Weights of a small transformer language model.
Size: 12 layers, 12 heads of 32, MLP 768 tanh GELU, vocabulary 1113, 7.43M parameters.
Architecture: LayerNorm before each block, learned positions, biases.
Each number is 128 + 24 x the weight over its row's rms, rounded and kept within 0 to 255. Layers, rows and columns count from 0. Numbers have three digits each. The size before them is the row's rms in percent of the matrix's.

# layer 7 MLP up, 768x192, rms 0.123, rows 374-587, columns 128-191
101:065147113129177129141126147143124157100107117138130150152142121153103114119143092112132105103117127143141119126118132168128089119150150144137104093110133137163106148156141167126128127110104148
098:108142096096140097125144092134165138123147109139174159105169128124153108132137170124097109103140117125163077158123102129100133116113127088100157125129151146115127108124163108113130122159125124
097:118140107111131103131135127151146125150147168140163128122139122162134104094165122159187132136045130096167110104106115118130151159112136112136162141150128146132135142133125102166160094103126145
097:127127133088117113142130133142104148139126181103130112118148125096103137143124157101131146070129126110117136184112073152123109124146132090148099129130131110143161121160134136132131178124085122
091:138134120086169107108103098143092120138134124162111093136176132169149158123150131137156140122166125133126157129165120120119109136124145095149124139109112120146111103110123056151157118135105091
099:109124148111099126117127111167116162128091131193142139097127138165146111152112145094126140113127133145144114117118124106111133082081121163065157138166133150121130126103134113116171133173180136
098:115161101121119134120123106096128140122150136152147130125068134106138167116123135147146145092120110148151122113110096114171124166145119122133091123108102119114114142089165110122174138153143134
098:162153159099128154105145130124135107109100185153114081125157131160116143137113138128150061151170117132136110105115157103126124111082139109147120091135171115066177093158136120150096112119113144
098:138124166142175145156122137150138102113124127149163085162101107119160122159094165094143111126113140132121150144119125137131112094164148144128134157129163140104111143137135118104112181112096115
112:121118107134148120079126147156127109119129149171140125103138132138112126143106136127163113135083122148131104132147146123116093127105134145137130120109126130160100107090156092118138159104108150
100:121161139148132122134147109152172113160117205128169100131148112112129111103101159128156139126136111099135157099159104133098114113096177107151106105145115118101114163091124146137124100143133160
103:128158110097119162101104117102130127153101092083143096170115100149135129119111118164113124106120140133102094171158116121097124159099145131115124128116183163165109165082135104147160142109091085
100:126129067143128112123132158124133144153122117098142115141150097121152133141119126146121119135146125128140120117091121148091146126170118134124108158190131132093105132127122170135130123134119159
096:142095137121148135105123102152131102132080123157149122111092116143136142121167176114110107113156168081087119138113164150141138113135136148152160144185109146156107101122143126162076104129147126
106:107143137083139100115128147162132130114103144109130108118160115100117066121086092087087138144132119163171125114106112114187144179147121147107147120108117104182134138169147139141186145133098121
117:168149145075125132126166085125124104144143136128119086120082101127101144170098144115163140148133103117124180131098129084153122129103154119113100189167138123146148132143132148112133158113139091
096:134133141150075118124122107154136149123087143141153136181141144125136136137112104115128160168154140139130144187148167169162115128123148157167120132159122157133121138105130151125119142116139116
092:127129115142116132146131132151103097093126139094140116112151149135115102120160135130173161139142113172119123122132138153114111144171147121120143112124110130148149169086125121185137126124114153
096:132169108107115077172142116115131132179165133140121142124108114124132164121110145085165106113158104112103140122118147095153149137122131078125137149134141089118112145180066088105083095155127142
098:108123123121154110134096122099117166104099109129125111131087159143120191115116135118159133105137123133152115124103169113147130101139170111101146126144150107183136133143167111107170163138137156
084:120154163093124099121131102111152156142139148111162161152113179139144138092077103129099129135136082098126108123090131145113125115129116104126111121102102121141100134113140168126125116132136144
109:115105072063118113105138125138134171122116166125118111156104087117139118126185075123075102145116131151135113121116097100101124123126137134150117114109110159134106124129117150108126167128128125
102:164106110104149117148134144114107123107154140124112099096142145155094170110133146131146118113165134151136139129153138178145116138120186149114136141129096133132136111153143139152130091130147123
099:107133182108143165143137132135139090177134141147140105161112100116131132129133113165093170120105127108085126124138146098147138117096111150074156133113107135152120100136138151146144114121128116
111:141130124101120165164127141112083144106091121108162138100148128143109128087133114145090084103152128139089115155106133109176102125138153129147154122101146070141124126128121131143158131109149144
101:096141149106164129126155151119145154136112116150137098162107096141072138134084116112141118190134069100184149143114160102112114155118105130152113132135147120110137110125161123121144125093116137
090:116132135122130088156110142106111154119161130109142138114096093147087129135097128142115123144068121117114077159114136156154110122102102114153131120136133143150160141094096127154135134091091147
103:101132151097150097130125114124103117107099124147140108164154122121119151152108104137105123141125146074141161117126115121124133158126139112162091128133105152132105086119137102163096128130085089
095:141145131115098106125098138122087167108092145069127146136097175134105131134142118132142166125135112091122153152131126138096122140118126115134174178164144132129111111137164138121113169172080151
097:107132127078130114121162108154124157162123144159129121125128117126099109112095125133122049123123118115153130130113128089139117126108131149126094135180125147166101123144138118160150100139120107
096:111145109127116146151106213082126140121155122167136087153106126104109138135132145092138096125099124152099128117103145113158142108084120152175120156139159108101101143108122147159163151145129070
095:143133149114124103131106136135147111070111163122116120151137112107142155138074090144154179119126145127124103114122125111089134121089149095104138113125135100118174153133106159110155129131106142
092:131158138116134166165167135100122098120085124117135098158129127153122146140086116120075145070111107144115131139158180154106152136131120154115146114133125118138121144167138123135164176109089128
098:143128158086077125149119065173145137140116122134084137168092136081126153115072126107146135148166087130104102146128148100120143101108140164112116160098109103151153102099141120147144107156161128
097:132128147114123156135142156129141082092104154119141098154169106088112106081095125152113145099159129154096115088166128144160132146149112151115111136166113104166132154139103145163177136152158169
108:148158110082043160097131132115137145153114155127120119123144110146141101163100120144129140107123108101125160181088104141132126093109115119111131117106137109130164094100133130104147151149119145
090:136116161113130132132135120131137119135102128112080131111123108082081149164128147111085131127127158155085156184164104145108127101154119107101177150110125088120117124150135102125121097076132076
101:097149132089122093138102152135091162141113093128135090105111133117142109133106155160137145156134109120126142162111103138129090126102101102115144155136114078124152116134162121144090177125144122
106:115156109131100159119130110108150097128161199130120122102131110093123096123090095162146133131140117160107135146129123129100082186093114140114116108113159115134178173158132145157068120163129133
098:109125151144128149146114145099152124129129184135122142159110159173099153132140117111151115127123118143133161116137144135119176134102133100126167088143158149125157083132157116136127123094071136
102:121117136122146130114128141165069076123089120152151154165138091150116114123085153127133123140131104102134112156128123169139161125127160111140109100146153149136143120112092117137099110166152132
100:107112146144160099108145126136142128131094141119125122146128079138142139118085156120119112123142152203130148115122150149147110138145157127168151118137164095123124146138122121168101157121066196
108:063162149111137143114104118100116155167125101150111108119123126152114132113126060081108138152133121144131070123095126106175126128142159166164145115080135137100143118145170113126142145129104117
105:120121109142101147147093149093072120113137108128132131103112137083138134122131142135181179093133136090128105148116113109177167133122148100156135108170145123153116128147134089158141176126091099
109:109111117148163098145097143133139120127104170136185137170114105127134133114156071118146197108130073145147141149144082123154157136118140142115131122156110132167159151118136110104108112120156157
097:150092117156114142137124097131143124158123106150110133127082121104103173147124117152108127151096138132109173142144115100165159104125108106134098117141151117129130136099146109142131156103107145
083:157125093125159125089129092095130131166124146123161120114120096099148110127131081133134150162131107137132090142136156092119071185108115141159138137118121128095135116084169103169154109136120174
099:090099162141135113101144139082135151136167090146159107132108129106148150117114152166104141136144104106136122126082135157103138114152150099143143141125157166117136133089114128137143139091064152
105:152159135110131117136130133108153142101158062102098110092151101093133120124138135154130136119125131094093124076158111150170150172107140173173096167124093081094134138071154127078132137133113150
107:135148142104080074145121157152156133142111121126108134109136080147166136135126149075116136127128129132110119098105176147149108160118142112111119188152113089148160061152139128133112141145111100
100:076133098129121172129141134158094082145140145167116152164114109117139132111126119152140153157139134155103107158159153102124119188125097109095132126139107121120101107060132120115140141135124162
108:169125164124135143122108102119117144111106116137086142114168139107102089141168188095127148134123153099116156124154153154102122131158071140146117129118157146134082135142163126174181107150099132
097:165106136101123135116123147119137114121105127208157068130131119112167105120126192141160160131114149112115113137084113152108084126097120138143102103178111123140138135125132113136115137132109103
109:101136148159141148150140095169161080098134153107129095155142172138107153105115102120141158159092103100127130090087126140157142104114163169141131091144147083136149139119132145134145164120141062
099:154109137085121125109131116099108155165130082115086129139102153116124152098184096164122145162107137136163136124106134126114172083201139100087100113118116120109144150091171126115159147114111153
103:114159127153088134137141111142105131144119125124163125091123102093125118099140161113138154121078149161107145105071147120166145108134128157129123123097083165157121122123109148139167182132128149
097:083135155099176116143124146121155118100141181130137176111162114119116076154109152148131083142154082140099102111081127153108133131148133150148153108122125110158139120096147099182140139130125131
089:120115129116111129131152184141131079123131155168124115133152128116158113150088128148126158127127127140095096130136108121183143128077130153127158124154144134163147107106158105133150121146146161
097:093143153126103131100125179134099106138103158126132138109115125175180106110150078130137125126125144101120093083050145157134182135141149150145119149151128117125093150127170090134113066094159118
100:152146143154146111150125135159155132116150133118155137105164099115118154120152120101105095147125148059133104118132111094108147172109116073128142130122110143078162077107170151157121144142098157
105:169133128140111143159150096116148141134137157085103144125127133103158146125163149122126109113095110130147112133139132156143135155182146082107176136084120159136104109129116083131147156144106093
098:122178112122128116145111162138146118124119135109162090137125159113116115079094138088157130118151121143070106087108096129126117135068115135124116146137111099130106125155137126124113151145153125
085:187102129101162158113130127193127081133115134152119132106139103159116116125098129086119096112134171160129163120123089141131089157170181145142133123135137105143133124133145103123144129131148065
107:147163119116111107092131160110130137126125155129113163136086094142140132141146111147117192169091144132157143135133121142131118122082106129112166105128165105172106117103113088144205138089138099
099:116120113160124145132146111143141151110130141087122158141149145142069126084117099134145120151137152125136108096145142095124160136076100101136114134112184107131155120118126110107166127140086140
105:150095124115123135110138125133116123134092159111112067119102136113126177127125147158139137102119158128131153125098129128107150139114155124124139111113142091142125190143098170126120181140152141
100:145136109133152178150117145150115167122160156139141128116158168161118065111096079115149116098110108128107113137111105139127144138138129143137160106145122121104108154108080132118126110158121129
106:144168156123119103137162128110107137157087137127136131101110157156140090138123099171164145127148134084130112163136176122119114118101138142133103131144100130121084113098112121153153161128093172
103:119133131150109145142123130143109086091132173099139123159158174131165169132134086140140105136070131113137111166100139133136178106118139122170144121131126113113133151161126102085111124147112113
106:103161127125134132149149130123093111122140125111201129119128135127122143099114111089114127095118125139133097103179133114132131145111136139112147161128123128104152121134079147134100196117084133
104:151095130149190118125142115139133117098134117124133096128111143115115130162155161080101139148144134110113175128098101108145136084079105120111164117126151116120138167091143137143127111148105137
100:157133162091149117120152123144120129092154140142092064114145064163134164111101119148201154110124179119140137084127097136101124079095137136133114114151131131120160121164107110140138120135102132
083:134144163142169119099166116153107118111111105130137093115121122175102109141117171111130128139114140163132157132121143141142136137146134125174150079069115142128128125117107138119147129092176096
094:108101117134119103126120109135104138141098139124134121129136113132111123183124131118131090160156147176126104151123111153117126112076114147136108098159161113085130147111193149078103112118116169
100:129155130158093135161111110165145156155168129137151090144097147148142129137131136125209132145135162125151160125135093124096165155123140102100120133131130122158127153105108157122116155151120134
104:124187143100118138141129167145164136130145129120069127134120091109130146169161168134120110090123114133129105150123151149149163125142125140119159122128133141134144150161106126105150131155102089
088:101157132115117127131133130150087119082115102110125119148181136142152100143113140156109132132125099118114171102131150122081141130105150146128143103129096158149162124085131122150116124145156115
104:155129117162127121134105085089094097144120169121167149136138077155121076098151124119151131146139103159103123162112148083145131160104146111113170134137136092171163142128126093131129133136126123
098:166106128130117160168136097086141130104117131131136156127131135112121119123120106125131107119135133123106183120103134123104162123125129162151183141118101136136113108145127092148087119098150174
110:156126129150146120131141111156129119148111165130122111164154190133084103083152126190083108160104109097106105089165120118152135144123117134117119101139127154135117145154136129146134123127124089
097:104177164091139111128123102124133140083149118127127153122140106108109115160096103153151121112154143077139153153076148147127105146151164156112159115120134105123148126093107101134140149086108108
101:091102145170149126141143128097137111123131138182121099144140049070111122114131125145163142125154116140123134095118122137140145098140116129124114134109156083099128094086139116151161134121145133
088:124158113147140117154142104117122087185097121163110147117139102127143129137151139087116114117150113118133118109143127086144149142105115156116142110156117154110139126121145119129157104165129129
108:099155099098119109152139125148131121146108110108132128122106105141135119120115136150112122116131111151155106121107117144119126139131111140132136124088136103096104149132110114133119118141145162
090:105127176126129139148103146146202141114123158139124135127113159115107164196168100098126138124084127126099116156110110137144143097123140128140138139155172131128140150112095089114149129124111176
104:166137154133097130095109061136160126127152127126111114121141118104071125166125105119135153112068170127118093131113127113149094150129155111143131111109097147126119100153100159097170139109107135
102:098115131148135053118137137095145149142124093082125125142151131146110144140108146087107121145102161118091152121134114107124143109156114185145158149124141172122117100137141095151116124093123094
108:149107109132175146098131120143108103125128114153118175161142071139155123105119136125119107126121069146177183124115150199146092190102139131145131074138125114123138115085094088171130144141138137
101:141083133147139142164139166133141116137159158138162135109118094116129122115123152182106159126112119074166087148141115119119090124129128129113125110115094098111067126126136091142138131133168096
087:148116118157134119143148108121132145103137135114129139130107121135096112127141176107131126124123101184123090167115090112128113107161109130141119147121114152102127106119127189130188117123140157
091:136135137138154123116069156144139099098114111149134127154132119146130099114130132095134145106119129088162107127139142132110115135144126176121121060132161122125120114170090105095139113159159153
105:130122100122101129121178136135179123124125101130142159129143136108148076148102099125102142112113119126120106140122120112140163077120143103077142120154143087092124102152173121130122103118173144
109:116131126104151144131149140114096149135127112119139110104147154160143097130122065098135085135117154118145159119166098066138130098134107099141167169154120107126137154127052103144136110167095140
099:084085130140113103165098154143104170133120146108108111126100134186105129092139098148100098123101122134136145107114130131112150150109101126094144144100149109139142135099145127155138165104108112
099:182098142110089136132127164148122152147101122129120091116080173165166107143139138127156112150118148118170151152139139155145158114118165155085151104159138127141149118127103107125130093148118136
101:153137106156110161122134100114156109156090131153080122153136137145147131122142123149112150119145100151166116117122141092105157117133126144116148112133120170105128134113152125148103129099179126
100:103127142140105118153130112100131122144126143159126076092155104099151124140134144124142136127180167113127113156108139118134145118165098130148075109113132072095135113158118118142120121164107165
101:128116133116141111114168107114168124154153137112117149150138097091148146167153097122139087138103145083135148118153124090158128094154128125146129100123139129089117093133140136159085110127138145
103:120154109109132086161115123150094141152164129152126145086130142181104118096102120109082137101130072187101146117088145148055097174111120140125129135106114115101155122129134114118134153127117119
099:108077110120140128127121157160094143130112180094128127128148127130087132120109133160153166112142097123177109154133167106173111096110131140130107122133135073149154156086109100179127144131136132
100:133162135109121153137176104121145176083073125110120119107077118157120153123102142141182106158154087066166153147123145149113127132129149149095119128160128119172101135100143103142100107170113099
108:106107131180142128136120144150163123182148137089157116109132120101144137168146121126114151158139180131117150169099129102152165098061122106152126112141165135104085154086095134150085141121109124
097:124129165144174146143117064195118145136116135147113139109091091077130132105156110126152105100110112111145144128127075143134150149112164099139181120125147129115119119134129122120149112160171108
091:115118087132135141118108141131111151103087192123133133086120111132083134095157135172123137095115124115146067112119162129113162120101133178115120107102141170129146122135115109099143135098119145
105:114138132132073104117085089153147163103154150197132119155153116144104106174131120129169147122106130163131094176160134134133120144120115152143095090095109096121117141113083140129138096138122176
094:109129118147117113116154137129119164097120151148090112145163141126114123086140157150132116106127156114125116115161097091107099148137130143136152108101130129095086117139141152132169132148110095
108:137157140152116126142160148121130157117131107145086105136142128092165107106139146133134108082105125138161145136129132147095138129140123168101106171100130138141145101104163114150116129143112151
110:114125123093119081143169148105143148153136130120098096162112094102111160107142153117136150121173137131116130145129102115131146130124127075111115104104133169139140146103152141160121133092154197
099:157142177111100151154079118144157138135115155138113134156105143110103109173154167090143106095124133110118154115088148181138113143154134154113132101118138125143150108139128127159160166124157101
094:140122077108120126125175109122114124154133165143126154112141125113132107147107101148146156163162129130126114136131095105145124084161134146065141104121132097148092102161117122116107144172110128
099:118116123172139123148108073168121124125124122110129108125213110155140091109150149125090121142121131137126146110129109128124114122133135139125118145163154128138103106157160090146093092125159122
096:156173104129104151128117110116139141156150161128135111139114120088126140111149100107138152080134139108107110143143187117196114102127149111120126126165137112098134139110163128107157112128139128
117:104115146136154144099120119117095125098180153100163092145153137139104120122148138169139139101120166095098069085082154136140109148140163107120116142144140117123107130151161129153177112108108113
100:143140122086120168130092139138116105103102117155124087100126098100126136193132139119118126154132136129140110119124137092121128059137105126134147145125124103095134163134157138083115160195113151
111:125083143124113118147107133149116125116164164126131136120150114158124152116104122136133147166156133151146106108148116148166133140189115114151144099125106166162098112131160105177129140102139125
089:109123133113137105123148135115160109120129127177148108134156107132144114161107087093103128107106106132138112151142117068126126172140141151127139136081124115139146117098120131123128155092160141
112:113116186095135133143126127135145126094115100128119128146132128144153155128123113140120103179143168124128140116122114097105122121123141097093101100139091079158148139136119142183116122145165123
094:151131119126107139120184099092092116127136166115137166122128154118134098138077133114138153172092166103171193153115152138167101134148126128147120096117116115105149128101133136136128152082112121
087:125129155156147124138089134129134135117137128141084115093121095162117119102114147138172116105136139108151152163128115121130150149139117136085139121127156163172176139116121095125125142117157111
096:093103121159172110153099155173141155107119125096130159117124134122104127147095156120098089137123162123142094181122127132105128119104153170140110077115144125113153131117116157111115107126125140
103:145117159108091167100085115134116139107126117129135122067133106137107127164103135113105196085126115099111082123150149150119085143093133130114132113099138129143121142146094102136155142106162127
113:091094146129165111131152086175125125167143126125128144165078116122130135105139115166111101142151136150107148158151094089181188116086158157102099098118132113139084163108151140111146134132161101
103:092091125101151120109108120120146165132179104139151153166086144146153122164084091133169148136155165153171158147148135094143100142136142140163122182090135081155115102094144115164097109122078140
095:161104091125120123175132106143110108182102172155128130122109167141122131090143142114088118130130150094148105113127161111146115100118145154169098126119122141143107080133119124106122098096082132
091:166155160127123124128110163097148135135095157124124098092124145154097110120110130151089125106110138136110119154155125086158093188130142117149153127086127101145126135121164146149094111132124138
096:116176115141131138122130178146135168151127085148089181137136159098126098080163146116109141167138134139150126172068125143141114140122134122127135141137143142147149129090122090113126171120124098
095:095140093114143155089143139105122076158131130138122108134095133135097135125120173120080145098137115093104140150090082088127093178149144164122164105105104072099117121154159128136096103128145153
088:121144135142142112105142145135110112109130135123107080120105130169145126130132113123108151094177136131151123120108108154108130178131135162157152116107135097129096155078089084134150116150117154
099:141119116122137169113110117107128149132097148117154158106147086145110120116124160143136132101156145123136092134164079185162114139143127139131153127087112148176177138114094091113169134126151151
105:139125166140154125092112125110135120155157129134119103116126113116162120130139101131158135116091132116131138127108139120114101147119133153097130097134130110115140169125135129170159147128072116
098:154125130092125128166125125144088115151171159140097118131184138107156127106098131084101129164083106109116086139139126117102135126121145152128129145157141107101112110103103141118119088122109097
108:122089158137139146144130157132161104171107101116110144177126118091112097131108175135126114142123120105112123176088102104124093096146125158132177145129140073151143139158102079129115099118123167
096:110127062155088131150111143128164139145129108107095120161088160144121104133126169120126125106142139115093145095119087125196110104120154136129088074134093114142140111137133126131103104144157100
097:110145108104116132116197142128159155151121115182139136133141090149154130150187127131143164113118112125117142129171128113159145144145155104100153184144176089117140089101112149148116183115107127
101:133114129127108105088128180133150132110101144152108143137101123173125101076089130163154089176114179123111107124091113120106127113082135125127137123166121123122117157117134163091124136098140144
101:119140144094131176122124115134108101138117107106115147117114065131134089113069102142126082099132169161129090128119152093123141102084108173119121153143148097117111144136130172152110144127157118
088:109101143131098109159112164110112144163116122143135118193124107125129176136111206085117137140134101159115115104124147086153105146148159118154153198134126140145117156137119184113177130142138142
097:134118094120131098169103135114133145158114134137136177115135129136186115133181132134145111157125158083122133157125119117137132113138134091147149148127137116124109162131110152134142129099159150
092:104159134147123148166127132133133168144129145113108168165102141148182109126151119115146097116093086088154150156078137148087133118144110154109148132132097118149127106127103117103150122100123090
106:105139120095130121115147155159160110142115140142125113124103103142143093154113110145158149141181169147125148119142114110157169147112088145151107120114090169178125106142092099144138155133124128
100:128126124098143120147127142175092151117126102140203162134098105133147140109057088144170103099143123134147140105096139118151076130144105113116142095113125108126141080122162085128146130087141130
096:118132127142124137141093117155113139089088150129136092089132123093176111113148149113132132108084139085137095136141146093135108112140116133135107150128153132111147151123138132155146147145154083
096:179138113101117132151169103134165136125155114112131084134110103125123158143139132133177095116139131127128121142156078119105164086118127118130101126094115147159121119175116138160136137087115207
091:133130081097113140148160095132142149119148125116168135148078142150120101115149138149111099112172091155144166123091116138155119158149140085111145107123126133180140112130147134122082141146133113
101:182182123074102114116148108116078152157119182117098130125146131125104084143141163119106114135142120164140159108168082096108116119145127138123132107097137138152096167097115142121144049126148130
099:101121124164144080133087130137140163137125102121146134140151134150164114131150110153162106115155123098132168134140133119139099113153115107100104117157069115176127154125177122141121113134073152
093:122152211066098126126126108143115111132127112112077099143134142166109119103142117112123077142141114132143140128100127177116140091118135100152129154154142144147123139146115107168126161166128156
102:098125140163130161160116116139181149105108143091121117139142143121099086121135158110089124135131124123149119102178137121139161157103081126133120126128150120113120128095161130131117136118104139
098:116114126084117112129085141155160126159085133127169121134108136121085123142116104154098126126099151115105129137124187116137132087101132137144136141146126134097110094141132174116102148163140179
092:122137118149107110105124143122082108166151075104127178156164107157109122144131132137146168118133090064109093082121079095127140144105125144148103121175056115106116151140119148096143136093107131
106:065144125157114161179144101137106117111123125172103101115130151089125120116158159136134130123132131120147144105139140134124163128127135145138143145115142155124116157093154139097091165121124142
102:101153134119124166108099125153124117136112129147158130108103122135156132127147110082111144112150165106134155175148089127146170109132124150108162140125137179134110124136135123182138097124120079
103:146113121130143102139153108147102141099196114171156130129136120131105100123141135099101139112129118135144128142082149162104142122132113130113131100165137144151173140129103120112114145126170157
094:117122156099077112108129155124114111132108155096100073138119078124067139142138132146142175153122100136139088116147175146125173102104143130098163136112108119104086171123141150127194074054092156
098:119134108159133121176184133173117143093150142070098110101125166153113145081124098116079083127106147111091121180170112110156142129122120132080116105132163117139127138141099151137130150093135149
106:100133128132139141101121129131075133155116126156094123113175135066112160066101138111120132148156101116135137147150107113159154112176133110130143125099119141113156119128086100142141130178148171
096:142092119116103158145092148152121099121110125096116154173119105102146122153148190100093103119100132176146155134151103104145109135122111108154135115146113084124127136147065165124137164141184144
112:141162110122080088132132125126116111103053102125148130168099131167144099092099096090106072126120148122131142123131166132083142118125123078128148141121091120119134104125125093142126148165145134
102:087146147119098160122171156132131116153168120184151132127068158131122107123150102146141136148151131122149140133135149109110143125144101160091068094158103135114132134140130094141105113104136126
103:122107138076130138092090172129093136142128173140098062122117121126172152164112136115170124126132164130164171124081081140104113131142139103099109134183149120112127128152136107162110126163093118
097:126125130082123076121127092105091118133060146120131122137134060132096125155064176125136139134125138125098118150136116126165105165120131136155137156119141117123127142101109154128150123166136092
112:117111144113155100152094152141164134142154139138111136138147177106137144141141158080128120107167150116108142161126121136164108128093092130125131143112081157116150179134129120115128118105129121
100:108131123160147149145134114134144147073128110100122167143146140085103144123139078112101109100121142095094117140114171158135126144130143139140129116135121114184119159112141103100149132087144149
100:115125144121131139126140150170158089099128144123131090195136111197156134108124109127119106107111134132114157119128111093125128149146124123101139141079160094195148130131159126126070155106111139
097:113152112174133117143116129176141098101095145118139143173121107119126115123179126114128148123124116131113138135112097128101074181082110113131106097131147102172147183133146110155117146153098135
101:141121136153134146111115146090128131107135117123101142126133120125116087141113141101093121134092127128155115119181145116132114135155177094161104102133111115107128116172091117131164138164124133
101:133126121125139153126210105102133127116106116114116088151142100133119138155105087149109164148130170144118119155077106138136116130105136096105154077111082136103155110153088109138108132168114119
100:132134126103131125142096131163082119112167131106106132112159122120127100139153172106134136044142140114134150119054135089170132143098117155142124109107145161163124105133129090104131092142108118
094:159112150110140099108118103141178141131106127123129142116060162128138140113119132165123144114127137114129139140143104168097092153143134090149102163157122144163158160134127143115116134175156138
104:120116106153169152093156137144125137134137081125147071111111105110089099111103161133143133124125091145123096143119113157154087162145126096128142109167084135149164142135144159136139107152143128
107:140141152119159131143125097097115148100149134089131088123112116125130123116163130113140163161099095125121131164114159103147083183127108216127137126133148110107119122116135108131122126155127129
099:125138155138138116148146171094121118133147142102104091068170124118157138148113104142136139154094136118097092094136118153091082157097160143143147138098120075111126104097150129141125115128111135
094:095126118107152147145121115136116131108069120163107196123086099124162146159170134148094108141121115099144109187093125144128140115145126114163125133184103158093163143148097143130140144137133073
090:142113110142110123127167125145121136151150095141133124083119112098136065132193134128101095124137145174129187110110098120139153118164091126123159108123146162133146159123111110176110142169149132
090:150081101123138184154151082125100099117131107092162147112134160126139111168128082141127104134105158119120178151133094143143124141122156132073144075135150108105122132108158152172143131151158153
101:096144202165125125153097146148136160136117175168146146114145105135141118104110128104125104118148121148146083123146093116088088187176127132153135120131156101111109129118104109129115119119129122
106:109149123167149109157102127156135119140156132095148133131161148137081123108100125125132121183145109111152101117141129073084117146126122136088165106143119090173108154147120107158078107127137145
092:072129132103105094101112150116158120136097097121146129153153098140127133121132122159099143154109142118144128131144099144160134122102129134104144103130111113161093124091135101154104101078159148
098:108100132119107152145126075116137146113113117198145130121095108124148142099116142145131091095088132111111105162143159105149093117126132104105120169120151081116177120164176135098157151171143126
098:094174147179112087143165151122132106151122144127136148099123124081129138126115083153126121112148157119117125123133138163130119168141118129093151125141133132138114156146127137135158131084143107
092:104143111088106095129162161160139129128116164113140114108156118131169136125118129118121152127155100084158120127130160178134147135106121148142142154108091120149108144144138147114139119152105125
093:115161112115128157127137160122189172124071164119111143116125151119155119133123149123117117119109131132133110130166156114119126152116125081132121145133131120141135137101120106075097107159113112
096:133128155148133126127134113096137146150131147085139149129171131160126136151100094080126113080121106085115129128126125143135171099127113145092077084137106106133159136137134135181121113109134134
104:104102109133126101131128142107143103127128139107156097104086155140114164124105133135129125108113101173167119130127133102125107131191126126132132132121136108116127120160148101102091096175139181
098:113171145159111156130151125192110136148175080143118103136154112144146109097121107133128113099125131125158159136129142123175147106116106102129152131089136110136137107143150145118123105107109132
102:113125098126123160120146140138106132145087109127143126111116102107164097152146125097064088128110119114129118100132135185164116133116131125155166113138114123167096140117164128160112128151178142
090:089117149092112153136112130183125138117129098161133122126109151159137127120110105138140162128082114111143136123160155109139159144117136159122165144106099101133143105155127085109097112116126093
099:121101143134146111114130150124151130118109085132141147115132160114124113127152081110124132149130129109132151132116149146131117134092169131187132138147164151093090143070100099162152094124144180
109:130087134114088140145124106131108120110142153102138126149082139126140130122086106094163109115148162148146118144114081142108130135116135097126129107134127141092141114139118164117140145132157116
097:125152135062149129178147142119201131139093134128142120142158169117161103111124133107164185159152142143114161138158166140081112142151129153098132092094125139135130161096126068131154107136097099
101:128120150103098086103092092169162131121139118123095120103073148119129143143132130120122097071148159125118125106112089173129173170107160138117148081160145151102120107143143108163169124092086136
098:167142115150120122158099152139128169109092113166135102171125114116109114118124112137123124114169088073107151126122100137136149094100094119089095073130103080149101109169117109141137119072108148
100:132120104135124122140141108128138135141082133144118112149117092103155134138146119170119098110134131124165114150144130121117078170155093157094105140137122100150138135153127127163083095144164120
097:126119142105129088105139131150139110125128133096127148139133116132189119122090148131107153096128151157072134121149119121155094105150137109150160100130151102165143094103119101154130135114151161
082:138094153136131108157102153117144136147096156133148161135103104139126105109103119153127102145101140134125126125143156150168125116172115112143104186113142165112138146126113118117112113099118143
087:199115125163108095122134133143152138162110118102106121165106162102120148166151130135127101154143170126136144145108109153131108096125115117097094170139117119142106133112150129144099107165096147
106:122144171096125136125167146109093153120115113204087121158150131123152107152135102160132121114107084110141160167113099121133119144120144128148124121201116112116152122171142120154115109113136157
105:171161078139108119137100087157137128149118131129161108146133119118137087155133163108128179125168144097107091136173133116108126125137142155112082153143105147141110139149131121139142131138140112
103:117157110125135153175133113144091143118173152078163141133131086099103173091137166172125132114140172136127164109182077112125110114123133157150154102132129111132111158125157133117106158172148133
109:154122109152114126139105115132164116100129104116113152157120114100119133157122190150120109168167144137138141116153104158142139141149110149128128129157131101144118161167137115134144164145079184
106:114120091130134128156126144114127130134161158111126115113125117131091115107164110180122141071134134113150134102150096119111103139145125144128145084112151149161117127121130076109167158106153173
111:134143165157132105085178141152137124079096096108121133167177113153154093172135128107135117146130119103157068112146121096165100155140165161135137132111132120109150159105096114141125132147086123
114:120161141078106117110085155158109070117141092120178149156122122118146155167091127139150176104128104157186162137119105074150140121133121116145139100134162141104130123123152156116117152127158115
107:101194127110115135123140098124130100145134116148126130155092111132172098142138103165116109110129132123103159116113155131137126120111083106106166078131139125069128103143125110122148136167142143
106:109075144130155161167141149102122162115096154110135164121089146106130114110121128123091168107100164122132153135107068107155123132058156123131154131143144138123117142153105165110143174168123113
091:135137149129111119147162092099131139089129155137137145129096144119124132095100120086113149119115189138095160160088100080142126130119148133118111122137095162111137182140145112158117047135130092
097:098168144111152136123162128086123157120142171144169105160136122132122153108169124152069137128125123138190122136150135120177117126121168121121127138111100148146131129101121117115132122136097128
111:117116143132116135148134158118155107111102140108136129140128133102168109128086119132129140143137144062108155112122171138174102137144088128110139124110158105154099130135130114113111160105100135
107:149119173110148146134117140126124148113100094137095127148095145131111103098122092119159130114160109144097185131114106143128101091100161175058178081141141140124160093138139113109135160124076140
107:089100128110105114179092130125107156135139156153130148129152106108122161131139126101097103174157130129148073115135109109107121157093127150124115062132086099124109179172117156162135101109116170
101:129118124140110100166143119120136145136145076134091161151160142078132131153086148104123110119178133157136102121141115127129116127148163209123181096107133142140118110157132126149101141145146126
108:106124092107146142188142145123118127130154143134087136125089183157143096133183109132144155114163138146112124090097161122148124130138126141129169145129137122152083159128127135117159155145147172
088:196118116111065121118157164105109141153070129125132142074089131109107157145132126116109132130143145107125104168087157131154148159098144123084146144128133134150131129140140143097164106109105148
110:115145148103123075189131131168119098148152146128114119123117113135105098143118114138127126086106127106156121112175133113157186145132116171120132100126097126102111130150130116149117144125153137